From a checkpoint of a small transformer trained on Wikipedia.
Size: 8 layers, 2 heads of 32, MLP 128 GeGLU, vocabulary 13247, 1.19M parameters.
Architecture: RMSNorm before and after each block, capped logits.
Training: a variant of Muon for these matrices, 149M tokens, 4535 steps.
Each number is 500 + 40 x the weight over its row's rms, rounded and kept within 0 to 999. Layers, rows and columns count from 0. Numbers have three digits each. The size before them is the row's rms in percent of the matrix's.

# layer 2 MLP down (transposed), 128x64, rms 0.143, rows 84-127, columns 0-63
102:492496516420528486580379474503562473500458526452403480518477506502505486469452502493488494493562493557558504543506459558532541438440452575439505511439503486476452473482485504503476490526483492
110:475556417479528378539507508502543470432479500526558485554570573538551510494483506512474512423509464468522501420477546491542430498520584477508507473512506521462502500502517510505430491500464468
097:448458545487468452474470473403455407505423485554430447480524498513459522467537495509517571556492535524438488521491468489478470490494536480501531508479398562477541501533499473504463545506565530
099:653479482518455447451503535484536496483477500476459568500443489565534486544413473507472552509521527450544466487477513477475514423494513531541512496523516443492537562486450467479492520539476558
095:542523501505495498496545540457519439527476537460439536490459495462483547498431546430546482587551481545512453546509527560428500498453499440545526486502512436575471533516512534534545484502553580
105:460562524558476494509574462522447573546532514481459492501459477425538526492577502519475508473448516467490487469550498474487498560484485554438448559542440528509478453498554568460549505568466458
096:533569509546541473442523502478512449491525436570506458485456521536495489469466397510473472484514436503481516484436482571528489535563486494479533524516473429521485583436445478560516464464510563
103:515573516471475457540481499498476485537510545529529487479524476539519492561509486406480494509482474430575472514451557459539568466537526567501507499501498463476398589445473479574445509467493481
096:507517465505446532499573476489450449506624471471509479491532445521555509500511485485538551521449492456538479589485532491449528510497492465523546494470544472497432512528430492548497594537425507
098:513448488511515470497512514425398458492525490608558465453517504501584522493450500543495575477451480516449507487488534499536525528538511483478575520454496418565455527491500533496458432512512517
105:426465473469510563531584473521486544531533557505488524483516515544525514581516422467503419491558479579528512522516460505536532549558470573481488564457526511546481455463493527495492540552517551
102:493456517453495548497498546449498564526517548474465390483525508435432500490551479492500480568488489506452490499593556502480463559502409523468505543416529500536459477483534494495485452544508449
097:473451506513459475543448474497494468469528506557446449507559547503435555481545514522523470431518489552465469498503447401469555493447508445485532477457542547563483472465568431517483435510542502
099:483446503441496474482461510468563537516512549445413430467497471478514450553515525515497518555510558539498451545478496562467472378438487525461502473444507535527517523513447542539506477427529508
096:556416565543525503538429531494478478486514528450536484425425504534499553444496527556498476489526437474524506434530533450473478480550470435486477547458592513523500503534486507457487440439485501
096:563497511485518426506488500529484574519509528475507541596422530497535478530439420489510521506509506470473449471495437533500494537531498527453573422530506459460555545542426510475493478578468517
091:528494514542509490507619486477564438495534510577442473434514483533453527527508543495491414502539508476464521457451499552441490521504520520502601510523528431496472545470575496507518511437519499
095:464526499501462527510499500587505469502547401474446563469445472558508491490555503456524522470495461508515414482516546528517491484468468556430491553495493521466525516453547420530531485585486427
095:566502542545467510524564542522426533518549523499523459517533539493545530475483517455547580538493540497454494472485443453606555498508480525515473501475534518473599490574504572467531479484516453
092:551568475486427428533510490500535487514502507469512482473497454434485486477506574511512465575512436485497523476501472511476484476566525481502488434461487482506540522555434496507538479502502334
104:552558558443484489456553493552454491496549437457431469578502477526454446492526497496543570428546511536521582483478463562481504448516564463477522499524533483549471492507464491487523531540530440
104:427551510583446476471481503488466595555600476565492464476503535515539492474501516502575529540578496518502525499485503500521451551485509507470525491484440522504538562500571582488484541490509546
097:416465533493481546500457508433421496440491501427415501437534522523500481485495542490500517522489518404473502489552439471531451504469457588504447514493537482491487485552504571572486478510471469
101:508401545502526524488503403445493456441559519537531541544526492499437555465496547499507537540527442462507453557529522511488531456513426526509528464543481440529458509495449412499472496443498480
093:491403473481510530509512506452477407489441532435511467548512517483522472524493503543497492526487605486513528443494535543459470408463490503514435481450530526573546515525517500452494422474527445
098:515505524539513505482501492522474516499476559534470550476486435449484393468502506469479500518479489365531511504537481493478479486531525513434473416553471537554407434506513538542523515451535546
097:527492434541494519497527567479502491407526460488549556525501556510510516516429541461518453511503463498444452471458475518507572509484499570493530500554519529525595582451422502514484504440549492
104:475556487500443489521500508504510426473487505477452454519448540503489514534535510457507505485482453412400485437523526509536487449465555517504562427460513568447498575459446436554460470505486471
096:494502476539482562508583474499502468522457515460430492549437560499524493511486453515453484537545462487541454446511533527424401472532433492498430538509513473432470515479568481490447545457478533
103:551501519452470485454520510496422554490495490491494461516544469487520468539464456548475488449498519560500567419549544519435419469481518475479582574563560489504495503439519529526465511573468474
098:460501488518432460553499569524558518443493496425510474448537460485479474557544432536581446565513536502521470498535469468477448472509452500494455441453523438483436493516541563505479452490498446
095:506513455448515477482474539502524489479467531476503554527529566522489506527526556491501510528521567470515484451468515453446492497441532506487537394480570522512487482536499329479465522484439496
100:515481445483519474496458506528456570509528508412485515527457493479532462547528510500456614496478471521517527429580520564404518523592517545514464534496472494495441517515477538494464456454492477
108:472449544515458567510556572469455474517490488481497525506561471471459425511525557492493461431480509490567499528522522489446495576539543520451495504526463468424475450512430567500542495460545429
095:509497466459463507504530476575543474451503416534521551481492435601495486520520466510546457406535511483526562459457455487486550508471502472467550540558503435410518476475466515468497516469449503
101:521512554419486493509422432519499539511568516486473471435485497473474511495456508399418507559540505459513511493402521462533526453532542540439514500539497536507476502511480518486539445504583530
091:473532496489627493484458551454469506539501475539506560427432464429443490539452472508421491521474462537470532535496465504512522569540540459547433563522474515506511469470493552484465516512479530
097:442457498491521533543529494572476522544550527496513513484453467550524453509517464433469424455476493538510529502468444446453512544499414562484464516550543506520583417541455501505499494493553570
098:502462536578466488467518477490513478536537486462382493445561517452489511480467485514560474570566490529538510571495511443493496493461463540444458465443503540511576575505468461469519519499540547
104:483592517551473560508510609512416529548508495496509567512469520502479473519450510482562460474559570577468515440533493541455452484484472506579493459471478484479543511532471521487569514514496504
100:479489520546465472388496492477501468424428542517471510472483531501493513494487546575481443506471510569545530503482515470463475456479480483554532448547477415436552529568470508512531477461515584
108:485482528508463463480490505466506481458556494481480510516550465513552501442394577576461509476549466575496510473555505526492515562535502548539511436471507435531510517509459504408553517414499474
108:472562517517537561482470446496524489533513486553510519528539467479550546565528525506389466437497459450476479477461465482467487562546498463523466550494532498485509470420522489560555605457479520
093:566517524455554483489460538514536476491527477444542556514542496466501484393493514525528466492508564466550478547541531489514503499506456565449493468408556521526510489571465465440432542511559546
# layer 2 MLP gate, 128x64, rms 0.217, rows 85-127, columns 0-63
099:514584575525459469443498495532455488524452521495501532523521439543457439483522457564568475507500473519499460527529512529444496564530471449542504478509442397530460485483441461429467463481460520
108:585495465501513530486472532490567503532540543465515528449395467461468473514455493481527507457522534471494583524553482562489499433447493443480527516536508579459572500521485531497462415507515451
090:492462524560457507495562508545518491449526521558437446517444527480508540484546512541482428459506453520594545535561492498503545509502517387473490502534487540498482513406533471486482419475519494
101:470435492495478517503489434569496577472465511512531455551545471562572503498586445514529505488487485511486548450519474454498510426535531518513418465494515506462409537533482491529493560441451460
099:472493495477551486506495467499514466484546472538479510540486479482457455503512538430461526548521484510448459506448497531517377477552438536559559500451517538504449479446455495511534531381443543
102:536514463488490430491503530518418495511418502580546564495486435462501489464482535563514516508485469484508457515568540521504456551490556488501513460605460511448555493528517519499511436481457415
103:499524430516501478486527460432439551548516405539517491480473521530560422456520544488504520471499536487480497533542469490465464501551546521538476450520444462451515561487515508566624538482511509
098:505526516470520545534480507553523475479542457507490527472498456509530482477496567489427437455463600531524523485502510517536424476495508580470516444479566527455558572398512536508473470462542454
090:462536479498497484481555492536506581489524427444443511501498480482431427488539532480502505578541530470471549529472455488448546514526464574583480471474489493456501576520500522579543555474542468
103:473499495504432465455521556484422503500482537575542500451532434509511537519488444524438459544436558469511483544518429419515530464547489465507468546477529520434541479529499544529539580492503545
102:472552529489460528459512438535366523532499497501488492441496546506556476528545578521504536492531487437528517473470390517487450455476485544491444474533542507476488523465498521583506531442480491
097:495551529503576521481611481563536488516471524517528506514499483472538502480471452517468490528442525462420491508578513523567485538613466501512434443497515440482457499539490552486514573488501516
099:503462501464480509460519464467529544458479474541600582451473552507533509503462459466435528459550543533519477453532379481488469518534514523451489540501508505440530419456490468554518526483498548
091:413454514457452521397496442544540505446533494519524505481562461547574474514450507531484527452493542500474543528522484563497453481437542490523567489534547519476519553444516525550540516514523432
100:541554532508507516559528471533456440487502500471464502400498544412412491481486571565514482515518491536529376519511536459538493481516463479524522550464507487534478532494488552465501515519570458
098:511444508527519535542532559504444429536476484449457522507535525453493438502476551474484462501539526479439490530462550507453510524461514554487579547459526409496473544426558488440565464486539465
101:474506466478502470493462520570504469473473504467506506384545541479466451524506525555504459542521520564505412475502549436560438501484429504505541465492516450510461507428556452437524475514562497
096:491467494528488517445475546549412556480416533547422534475497465450528470522520468470517538534477471500484493494543525417503414556525493502495475519437481471439514574553424526488490521454477476
086:444461451553554447490482514457443519523514587557451543488500511542464538482473511505459519459425406506419494498520469497446491523477555520483444570500476471517471461547443479496537513444525542
103:548542556490585543528539551521510499521506426474602518529474500494524440471545476429526479526490505533511489478525495501524557547525479467557499530468555483453579529516435510605541486496481477
107:516548514529490526547484489547473587544524466564515506499504501568571494528528517518529552556544452522517451458456534441539513553511490456475561558488497467448500615501543552459507518512454544
103:502585454499431452459556465512436488540492509523526546366530462498510464450561525487423508502408458507499526513517485454480494519534498484463504539531507503494530501422522534497503527445451467
097:441512505507553447478538522572534510557513404473515473512480541488449415428525605495542487526535507538498448518484476458498486505492510460494569537534548467569469544487519533508576531531519496
092:562526484547489502482532527509484487500476453546585574443527400432485487506501517527520481388497523535494530439474552579527485549542556499507469518584478498519511570470499526512477514506528497
090:501517508534466501440505485500484438441460491426459476564519530469517533499554528475508524469524523506518550499437431573426529447535471510502571530514507505522501446433434586531468428451477495
101:504443480502484475535438556496481515530409501485484444430590489480472472482523485493564516507446510492502516557528526447462495497420490528500429504391559491508513488548564517519558513549456515
103:465510406521435486491452546526451545457501471542433502500490526498460510503522506527502512491491497480450498465502486419476507581557561482499577518526474571410548517556543566551474493517557494
089:538530463567550508487579558527550528496519439523570527436477513554484465427441464543492432528506505514571537544505537517494557487476529531512467513493530446578468548511447560534495472461481485
101:538489513451435498486537497480463550489446546543464505469517478472575538519430428500444452494451519490505601523492460526448456506526476489487507511596520532564570556441495514482475497451464472
105:547476496440538462530529494479559487534491479466507490553428512495450476483488471549499464606479556518487465511541432512513438449521522488548500474463492552581395466466517458547539445506509465
088:516526417532501463478524523571497448527498536578471522446531501553500503529512496469498487506532441510585442475498545512486423520529511527550467465546482441445492546480461536534495442506552391
094:503439441525578513471532554558463518497461530558515427506509441548514497414483451481438547479519470533493500429473496487512577395514502476485443489517558475502477540486463484493445449495502488
091:501450606454446461481450465519423459494514515463475508482525527484487558467505514617465452546517552433517502483545534473455432460534511506444578500441504517508466456537522505490509527526506509
096:480554468478493495476498464429462528494470592549481543496463456474516501523476456464502521549472475508479413517549464499580443496497503514459530499519367475505528571501543412496493454521494503
100:505547532563537443558535591538478494558427511543481476522487570500481572490462524541517536524542501541448479530448482522542532430514492544515532530475464485517510494560441474567587506519527482
099:516400471487404520466420457517503490500465528461501478432574532554556510520562531553528496476522531496519474466457534477460463413487466532424559470479485474495498503479545507491479540434498479
102:546516471491450598497484512466498524510474531502481552522507483492518549426452505473478468502459470532424521437524440544539544443497490445568496468440453443511436572478432490451547535499535485
084:486476502391530510503458479496487490533517481501557483492488453472556473533472490537513544528449520581526441399496576483543461451467433481494534469482535453494513554451523450493488445487416470
097:588450494432549507527529477497487480443522499485469412508538481454505525493537469490471496525483505428464487538474512501540553507514475545441489569544513509537499537481465606535500463478511376
097:511552477551481530422512511550514466464485517584479475433508530527545554578497501548480419414509441525557459539516499507502511468568465465494552488494510416481524498426530485468518501458480468
097:542482522546511466528498543491519508458455456496477503475436478569468482445497481509555596489510507478549526443514388481545520494447492485523506526506483555472495499484537545619485450490547422
112:530448477497543503453462445494541468457480475542550579515481534530522514512424527464568519483559522432572460549487573510471524470445484520532524468507584475493491499529506459445566438502560503
100:581536489484522421455466485555523438497511447486516510465536478474496458449547562511518506490525578471516549537499544523473428496546511544467511529487530525453552508553489534416460602474465524
# layer 2 MLP up, 128x64, rms 0.225, rows 85-127, columns 0-63
107:527548462517554512467454542462475463523468516542527528498513459479445480516560547443414449476514516504471501527467469426486538457439476446574548549527477537428479466463444472547476549496440461
103:492431433494564605467507486499527576488511520482512539486432541536587514518491458474466492468509470516498522420467533486467548500520516498535457505458538525521469556487407473574534454540487474
091:441559470497572542523492466446500498541488531481502437532568548548474479549451526455508588442506535562481543463492526474495530528467506471535558491505425526530573451591511529499465495473497471
088:498516595551459460527533532409426489463510533599483503490527461478482469481478539497495521427501440501528505461474484548436472498491509523473554501539442517426522524485519490470506493438500401
093:524453485519496496515481476581517505506483466540511476471545565597511486550438508531534444399550482504571489491406448516512531527506576472538492511549543486532539472543500456544506544447486514
114:498419500504504473514493515505573563487514541496542475517520443551499411545545528479536542533440515535524454534460530452460542499506545447605485521469542541532543490536556516458502516459548570
102:465464491519515494519449450469571524504562454490498478524411512438533511542487533522562450474551514615509468408504507502499539504494444548559512516528535477545481488583520515438514467506486456
101:496509544510592557503500513506548487529472476556474560471501615478475500554489515527512507517565497584536465453518468509512511503490495511467564587530449539529498504530519419463508421546546525
104:448538554531564463534456526530480536448481492459515524588479520464424487460500494507523501516555491493477455533456482490515504535517468419504441522534513501472438510605549550491601531543476476
097:492476481538496490522479508521494468476474524487469510453464461554447521443460560474522585561466500535449462509474452462513404444505486458546490495503548577525488561469454540575500476503496395
099:500451528576518432476490500530470565480470474544499537457503449561522493479528504509476513530514514549520512469468409461479525487467559424516491525578514591455477544421514476558477557474443490
091:526541484480456545501545442498451471484487529556511502457501440568544492382568472537521424441508448463444573549492520476530474531469490547515498525497492484457533570498472537442496548488467485
099:507516525602504544503494457494440494510483537489438528578525518447486500536495536482487473519451465509502498461511525515518514578506567417584481553573543453445543532545537502447512475561483456
099:484550455483481530465582489513498545492416474575559524602514483446485494482537473483482478556537553489466551552466461484486510523537561506517545387475461475501511463463490530517520523542524553
097:523506519520448449503514519517544553457473519494542483525473534590524472536456390489521530488466556466461553540491470499433458582493526479517506463570498473471478537460408453500486533540436485
093:513533550522464476533553555556464485543518548485470435525582515509499511498436477470467540517498501486491469450520473474545435534453449452479457475490494504510442359516476447577468495494467485
093:468492432504493520524561495431507509529493506518538513563464515499492516549514540488497556456430480467488590462490433521477521493543577444543449412568485515551516422503469491559478547523471469
087:446555485435529475487480456493495472515565462559484481506467497502532500496448478472494461463586520530516482504495455525531574436514544564505542401568496424506453496486537458543444485475458437
090:451483515562552489473451593519482563437522488478449499570503510467504517479510461494479457487529566495533454493449548532477618571498467499447496546508480563429489503507532471468487511511548553
110:478445503548486457500492417462514474511475495561501529451546503509476488502476475488463513511457505438467502535465474534522468558481503509469437428488552511504379562478524435492495433615511502
097:451533482520505564575497537510567464477456510432545473599534450495395529513517448536485456457501568486463506501499539502454506473500466487535469528491479581544539476483482458541471543433514503
093:558486477522530481493480505509565498502518422525522455579519448521475590513546470498491484478540524500526549488478579569513484457484520455485555471533393542538592544483528500436520468529510516
101:473542441431559501528489476560437429494485515541510526469426469483439448502510468535499563574518495505504507491493475486522475497426435509512503569530531520540588570553477540488525493436483464
101:555581553514528523524486540531507564471550467513501480449481469489433566490543475428548569484457415534485493527526521455525510576486494525472521477523447457459436480518534480521461580532457513
089:520494466465427534512513517509496514467520432399529474531569537538522591539481511544493458458566512525464463508432515473530574531479445477562481529432504407469511534497480530508504479478528535
102:526508488559434510522522485487474522416528489438527523555495516598521514509557520482531572523509437559484482571466478507518508477579468473493498551533502436483533525443505418457500522546500575
104:473530505484474468472504442438526483518480566479519530482538511420585477446587494458477430466480417522544470537510484412524454494484520490485426507516518437547553465473435481510488492538480478
092:491424516435489448492506504549526510454468517523471451460556468503536531451556487467531557466511499528498522561438508510578523461491531449512461436493469480488440511504391485470584480565529533
103:472498505483466492519463567481530506528478568451523484488472531514497447502564554457522461523558545481454409539462456510567572493472438520425477417534476449468463502485497451446566514476491475
090:487469498455543468504487526545525529546512577495523516423531506571493460561532487535552433494503503475495553503458491559424488489454488571428506446500556528484468513521430583466451555469512508
101:495539522464487550483512551512523491501525469505517450532509541450529541476480506456489547479544521537476508591508500510567569503553472533464515524481386463447497512531446617565473572510488484
094:516447531534439592475467478541516462498533533553480492422506507524499496495457574585463466531544552463540494530470503408541532545535504472544575462539491446526531466519521458505517492476482435
097:468524595501427504518493539536477511480529519484526454453537532460458550452458430559452488520482574436494446496529523490483368521521509505502564543510502511515460474520553526467531469491456464
107:478489460588503526505508469561456435500513571534467513456461441500420492588568543461512510511515387527489465489529495479508468555509444509470523476565495464452469523503558487481481489539456474
119:536567452547535450530568551492458537548459490541511556470492585472513492503507585503493543505521525499456526487526528502535511490474491512492542540431487448480471571458519411517593467516490566
103:559456449459432480451496515515517536520505552469529497431528501515568530565532549528528513493482450555442497510418534484427479492511453538564527492443494423469529468475481466558448537454497455
095:444486450492492523445511502446447419442430459490506577504476447522519490480479538467604449468443525560463520550450477510469477497535502468486486460480523488581557499476493467440555543478494486
096:503472521558466490486491416541436488500577499546377549452543470500539533508533495514502464530575520509567496537514429482462506509546474525470522507452458537532542558541536471519516512474573489
096:473514520495513514472448478453520593523521554540512497492539414520542514484517473441504474464529469433470501485455476535422536553594483574498477474525477519492562507512515486506469545423548584
095:572462463529580533533487513476457492543514458462486577519530511484561522483489538478497566560531571442454513517474461483526540441473552457401467454553563563535503492478475534497494535494516485
105:493492479457607477547510486539425552581532487502508497532430511444538442557561488451509499561446536419484487539468431517483528496499553510481456528535451541492504478444474516517502452526466516
114:556511525452503483454538553513543568548561489437527482542551467577489549486482499519506495541506529434500486548483524504451484490446543481564572535514543500490477427540409561527537558467504506
088:416465576466446563542498486508447531564513573470495511528532486500555498559463473482439538511508494499469522496528401446571479517470564482533514423496481531524514446491509439493539444490481519